From a checkpoint of a small transformer trained on Wikipedia.
Architecture: LayerNorm before each block, attention and MLP in parallel.
Training: a variant of Muon for these matrices, 595M tokens, 9084 steps.
Each number is 128 + 24 x the weight over the matrix's rms, rounded and kept within 0 to 255. Layers, rows and columns count from 0.

# layer 5 MLP up, 1536x384, rms 0.0987, rows 1074-1098, columns 320-383
[[142 108 120 143 163 109 147 174  89 141  96 178  99  78  98 129 102 174 102 145 158 133 159  98 155 145  72 157 118 144 121  88 112 121 130 118 128 133  70 117 117 136 152 119  95 130  89 142 131 134 143 142  92 134  99 128 136 167 137 167 168 127 143 110]
 [ 92 110 167  95 154 113 143 133 182 114 150 159 138 103  93 110 146 120 147 115 158 121 144 162  95 110 143  80 110 130 122 126  82 127 154  99 162 112 112 147 146 112 182 129 128 142 132 111 118  86 108 125 102 105 131 143  63 102 127 158 152 132 117  98]
 [139 143 166 138 130 115 101 180 131 157 132 147 140 160 122  96 133 124 148 137 119 115 102 138 115  94  97 121 120 137 155 142 136 113 118 145 120 116 103 164 138 143 120 115 148 157 151 150 119 159 137 144 154 113 100 153 112 126 137 140 147 146 115 139]
 [127 141 152 125 117 142  70 130  98 121  89 173 157 134  92 130 135 140  87 147 125  91 103 121 120 155 148 134 116 118 106 128  95  93  66 152 120 155  89 164 150 168 152 151 125 120 139 149  99 137 134 139 142 137 112 123  99 140 123 147 105  85 135 133]
 [114 146  77 114 121 174 145 128 140 155 166 143 146 115  98 116 141 151 119 130 147 121 114 126  97 167 172 135 110 172 120 113  90 126 140 141 145 127 152 126 129 114 111 199 129 149 103 167 169 121  80 164 136 125 104 130 126 170 143 122 107 146 186  76]
 [130 114 156 109 148 131 116 155 144 145  97 131 100 102 150 157 105 101  97  99 109  89 133 119 154 116  70 157 177 117 115 133  89 139 129 114 106  65 109 165 113 109 135 101 143 133 117 129  93 148 143 150 120 128 167 191 103 162 120 102 111  93 157 109]
 [121 138 137 124 123 175 136 146  82 134 131 123 120 145 105 111 130  96 119  92 152 124 128 121 113 152 136 121 104 120 119 101 117 125 126 115  96 151  91 129 132 147 117 125 144 133 139 145 179 118 146 148 132 148 121 121 159 109 136 105 163 130 153 133]
 [169  99 126 100 148 116 143 104 139 132 141 126 124 124 100  93 125  74 132 146  78 158 119 111 123 123 118 131 104 138 149  96 145 119 104 154 129 153 177 132 163 135  98 146 145  91  83  85 146 121 146 115 116 127 100 118 162 155  75 118 157 121 167 163]
 [137 174 172  94 131 129 104 106 140 158 137 142 165 113 139 132 144 158 145 147 173 106 127 134 184 103  99 118  88 106 104 128 119  57 132 161 130 123 162 130 115 177 124  82 131 100 140 141 141 119  84 136 132 123 147 162 167 126 155 124 138 144 116 112]
 [ 91 183 104 158 133 112 148 110  90 126 125 126 133 131 151 115 140 161 137 166 151  97 125 157 112 156  83 110 143 154  99  62 145 111 104 123 117 128 136 137 118 148 133 134 123 129 127 156 149 149 176 144  90 114  89  92 137 121 111 132 112 179 112 121]
 [153 147 123 163 135  97 140 124 141 116 123 138 116 130  80 141 121 161 116 144 152 129 132 163 126 100 128 153 119  89  75 119 124 153 109 107 187 113 119 104 137 141 121 131  93 122 151  99 109 108 102 132 121 167  84 127 141 153 104 124 122 185  84 141]
 [ 99 121  98 154 184  90  96 149 126 149 156 137 162 104 134 133 106 128 120 145 102 142  83 140 124 129  85 102 129 127 153  90 156 111 148 130 150 172 191 151 167 100 113 145 139 116 108 114 145 129 147 120  91 141 131 149 127 162 135 128 121  88 159 141]
 [136 156 131 120 155 130 145 119  94 146  99 105 132  97 108 121  82 157 153  97 135 138 125 115 109 143 102 117  97 161 122 124 117  73 124 107 153 133 126 158 114  59 121 119 116 103 127 108 120 134 117 130 153  92 143 159 125 125 146 130 132 100 105 111]
 [109 113 132  92 119 118 191 102 149 151 154 102 101 131 142 165 129 193 119 138 115 119 138 144 136 117 112 164 172 132 168 120 100 123 139 111 102 172 115 124 138 117 115 120 157 138 123 121 155 128 106 135 125 127 178 128 125 128 115 172 196 165 110 110]
 [117 147 137 145  94 142 127 146 128 125 161 120 114 155  88 119 117 150 125 140 151 136 106 121 137 114 124 123 124 106 135 171 129 142 125 156 108 151 147  80 143 146 152  91 158 147  92 169 178 158 139 134 144 162  74 131 145 109  81 112 103 136 140 131]
 [155  99 137 120 167  81 122 147  90  99 137 120 165 109 115  96 176 105 143 154  99 127 109  88 123 138 183 160 109 142 162 108 118 102 137 156 109 134 108 163 144 174 163 128  95 132 148 154 138 104 140 156 117 164 117 138 123 137 102 126 122 147 145 161]
 [111 106 111 125 111 126 158 145  96 143  84 137  96 138 146 114 116 129 172 101 103 131 130 120 142 123 122 117 113 103 131  92 119 166 140 129 154 117 120 145 105 113 104 111 142 144 128 182  87 135 156 113 114 108 125 126 135 104 157 144 103 164  98 141]
 [132 150 139 144 130 106 146 177 102 114 134 129 111 167 178 157 140 111  98 141 120 110 133 132 128 141 124 158 161 150 102 176 173 111 140 160 106 115 108 132 144 162 121  83 115 124 145  91 117 137  97 159 103 115 124  88 118 134 148 130 130 123 148 156]
 [102 113 144  96  97 151  76 135 107 150 156  99 130 118 149  99 118 102 151 128 144 117 107 129 133 113 144 100  95 122 122 138 145 107  84  75 112  71 131 127 157 143 164  93 132 155 130 104 129 125 135 106 122 129 139 101 151 163 119 151 104 135 147 110]
 [ 97 151 135 151 102 104 151 112  81 151 103 116 149 115  96 122 125 113 114 144  87 135 120 128 151 171 116 138 103 145 185 144 144 136 117 200 146 142 182 122 154 138 123  80 115 135 111 129 111 138 142  79 113 138 126 116 134  95 133 157  82 113 120 130]
 [187 125 139 117  85  90 109 154 173 104 177 149 103 117 107 129 161 151 129 198 128 112 149 117  99 111 119 143 110 130 106 117 188 136  76 132 105 124 153 115 145 126 153 105 115 118 126 117 124 164 131  82 113  92 142 121 149  90 106 116 129 185 173 130]
 [107  93 142 107 126  89 116  93  88  71 107  94 109 144 127 137 158 152 134 102 116 127 141 161 137 128  98 110 120 127 151 155 112 113 109 145 123 138 143 140  96 131 155 120 185 158 103 107 143 133 154  92 112 189 166 152 121 119 147 134 124 145 136 144]
 [114 134 144  76  82 123 134 124 125 136  83 104 122 128 116 151  92 120 134 139 169 152 144 148 149 112 120 102 133 133 135 115  89  92 128 142 147 146 116 128 151 127  98 104 121 113 108 133 123 153 122  96 146 166 171 118 120 122 107  79 108 124 145 155]
 [140 104 140 159 145 105 121 127 133 121 111 113 100 111 100 133 130  97 137 110  93 160 154 142 165 113 114 172  98 110 100 160  68 115 144 165 115 136 137 124 168 150 122 137 140 125  98 121 108 120 133  98 114 105 141 176 103 204  85 115 149 155 154 124]
 [129 158 104 127 122 169 143 136 106 121 135 163 168 138  95 120 121 134  98 126 134 128 132  94 125 142 143 147 106 102 106 112 131 119 113 138 138 115 120 148 134 125 137 139 141 118 169 117 122 169 107 177 127 138 154 174 111 161 127 147 109 125 145 104]]
# layer 5 MLP down (transposed), 1536x384, rms 0.0532, rows 1074-1097, columns 320-383
[[159 126 133  84  79 154 129 125 165 120 127 120 175 153 148 122 153 111 116 142 108 156  96 166 130 134 165 137 144 121 116 130 130 175 157 139 144 122 177 150 109 131 183 174 156 122 141 124 117 105 113 134 175 108 128 147 137 120 141 107 109 111 123 164]
 [152 122 152 126  73 143 103 137  98 134 106 105 180 106 154 153 144 144 143 156 146 121 153 176 142 153 103 115 141 124  97 138 130 151 120 136 147 112 124 176 140 145  76  92 125 133  87  96 116 167 112 133 172 137 116 117 122 126 122 163 183  80 153 144]
 [ 96 148 103 131 135 101 135  97 130 135 145 109 104 119 112 123 115 136 125 139 156 124 138 138 116 118 182 149 103 138 131  89 121 118 140 114 115 133 136 118 153 141 112 106 139  96 103  93 141 118 140  73 120 106 123 115 153 149 101 157 106 123 109 135]
 [132 140 110 110 128 151 160 139 123 141 117 141 115 176 117 135 143 107 156 140  91 136 118 127 160 126 123 112 145 135 133 123 152 122 202 144 184 116 158  97 123  95 122 158 115 139 117 161 129 123 139 117 130 126 134 184 117  94 132 112 123  88 113 172]
 [109 148 187 141 158 101  91 119 110 107 106 143 156 144 106 154 117 136 125 125 139 141  95 131 148 113 129 105 166 108 139 142 177 166 139 129 126 112 157 133 106 153 126 102 153 121 108  94 133 122 135 109 134 144 118  75 148 120 156 132 131 112  87 152]
 [146 181 108 138 135 139 122 176 114 136 196 153 107 149 129 165 115 113 156 161 127 133 103 148  95 122 107 129 136 130 127 119 128  92 160 135 132 104 109 110 150 109 124 148 119 107 170 126 181 136 135 147 145 127 133 111 147 131 167 186 139 121 138 178]
 [124 133 143 149 132 124 161 123 156 128 112 100 130 134 139 125 141 162 158 180 109 152 150 143 131 150 136 112 177 132 131 166 147 130 134 123 155 122 140 120 120 150 142 156 106 123 113  84 117 128 131 110 164 117 107 157 122 120 178 140 104 114 101 110]
 [111 145 114 136 129 125 107 117 136 104 110 154 129 161 114 151 120 173 164 133 112  93 106 138 142 146 158 127 139 135 137 133 141 142 195 123 125  96  92  70 106 137 108 116 100 127 173 112 131  70 105  89 139 108 156 135 102 136 133 170  89  76 126 113]
 [133 182 155 143  85 127 118 124 157 165 145  98 132 103 131  75 122 132 147 112 102 143 139 125 139 118 124 147 129 131 154 123 132 168 121  89 140 131 104  98 150 129  93 154 143 109 150  97 113 147 152 125 160 101 152 150 161  99 151 111  92 141 117  99]
 [ 90 129 151 119  95 157 124  95  97 107 121 114  99 142 150 155 161 112 125 100 143 176  95 116 152 112  60 140 100 204 127 134 126 141 131 158 142 145 104 149 112 118  97 149 144 172  85 139 133 120 133 109 115 130 138  69 153  92 142 131 122 126  94 129]
 [ 93  87 125 114 127 103 115 203 141 118  85 147 148 140 167 125 134 110 129 129 148 136 111 115  93 175 164 119 136 134 173 141 129 103 123 151 131 114 101 130 136 119 127 134 159 151  76 177 139 117 157 123 136 123 148 125  93 133 138 118  92  97 176 115]
 [184 149 126 148  73 191 165 146 135 108 111 111 109 125 128 117 137 142 136 104 108 130 185 118 137 122 142 142 148 113 124 162 138  91 130 126 103  95  83  77 117 135 132 115 110 137 133 134 126 130 111 108 146 146  91 135 129 144  96 160 127 103 100 115]
 [102  78 108 139 162 116 130 175 102 156 100  90 128 119 115 121 126 155 160 144 142  70 114 148 151 145 129 140 132 132 147 163 150 184 141 138  82 145 136 144 126 163 123 134 144 123 103 111 125 153 112 151 130 113 129 109 128 152  99 133 136 111 169 145]
 [173 139 102 163 168 145  67 143 122 133 102 116 146 106 167 128 118 110 122 128 140 152 103 161 132 147 119  97 126 143  91 157 122 141 154 149 167  93 142 125 119 135 120 145 116  86 138 164 137 159 127 146 135 106 125 109 131 128 159 123  92 123 105 118]
 [135 109  81 128 143 119 133 145 148 134 136 121 148 171 131 163 118 130 124 109 116 144 139 143 111  89 138 167 121 150 136  88 103 150 114 144 171 133 137 157 119 113 121 113  91 117 175  98 103 106 113 141 130 132 156 127  97 179 150 104 181 127  99 178]
 [120 121 105 146 111 166 114 143 194 143 105 171 125 172 131 109  95 131  83 118 162 142 165 133 129 103 167 115 128 123  96 143 123 153 109 137 138  98 113 104 142 150 101 148 142 160  79 118 111 123 157 149 127  94 160 117 120 129 133  95 112 102 145  85]
 [137 117 127 153 179 108 135 125 117 150 113 135 131 139  95 101 136 154 128 146 145 120  88 151 110 130 143  81 118 136 139 135  87 109 149 140 170 129 134 116 167 121 142 160 114 101 102 135 128 134 142 144 124 113  88 140 133 154 176 142 151 140 162 112]
 [ 89  88 126 123 140 105 122 134  89 138 146 122 148  96 108 106 111 132 166 137 185 114 102 132 129 124 129 119 116  79 149 109 109 139 109 123 161 127 123 100 103 114 122 145 161 139 120 159 166  98 161 113 140 138 123 175 136 137 122 133 118 158 132 106]
 [134 126 114 145 175 129 113 126 142 101 115 157 118 104 122 179 124 117 132 101 100 129 130 101 118 148 126 126 176 109 123 110 104 148 140 154 165 124 149 151 101 105 132 154 149 102 131 121 123 103 144 153  84  92 146 126 132 108  98 112 140 125 114 102]
 [167 152 141 128 113 140 110 158 151 124 113  94  94 137 144  63 124 128 125 145 152  71 118 167 126  87 160 136  92 179  61 137 122  87  97  79  94 156 114 113 103 157 163 124 154 128 113 164  69 138 105 151 139 121 148 130 123 141 147 119 132  78 124 128]
 [ 97  93 149 136 151 117 145  53 123 139  85 151 148 136 142 100 116 161 161  61 102 134 144 115  92  97 149 101 153 121 149 150  95  93 153  91 108 130 111 146 101 103 111 135 140 149 117 140 139 105 129 166 153 154 123 145 132 143 136 132 103 144 135 139]
 [156 160 164 151 136 148 117 126 112 178 135 162 140 126 114  95 145 136 105 145 125 136  89  79  91  90 116 140 107 134 134 106 108 105 140 131 126 134  74 143 184 136 116 107  85 104 154 138 142 143 130 170 172 150  72 122 151 145 122 121 145 182 111  91]
 [137 110  75 189 178 128  85 155 152 107 138 157 120 154 157 112 104 123  93 112  92 101 110  94 128 158 147 150 148 124  92 101 159 114 124 128 119 131 147 137 130 135 166 148 123 139 142 117 139 122  72 166 101 102  57 123 154 144 175 151 132 128 109 126]
 [112 145 164 112 109 134 132 119 126 109 136 115 112 168 125  93  81 154 189 147 125 152 154 175 124 148 164  91 153  98 145 120 159  98  81 105 122 163 156 159 126 145 104 133 114 144 140 119 139 121 104 115 159 130  84 161 123 126 100 124 116 114 139 146]]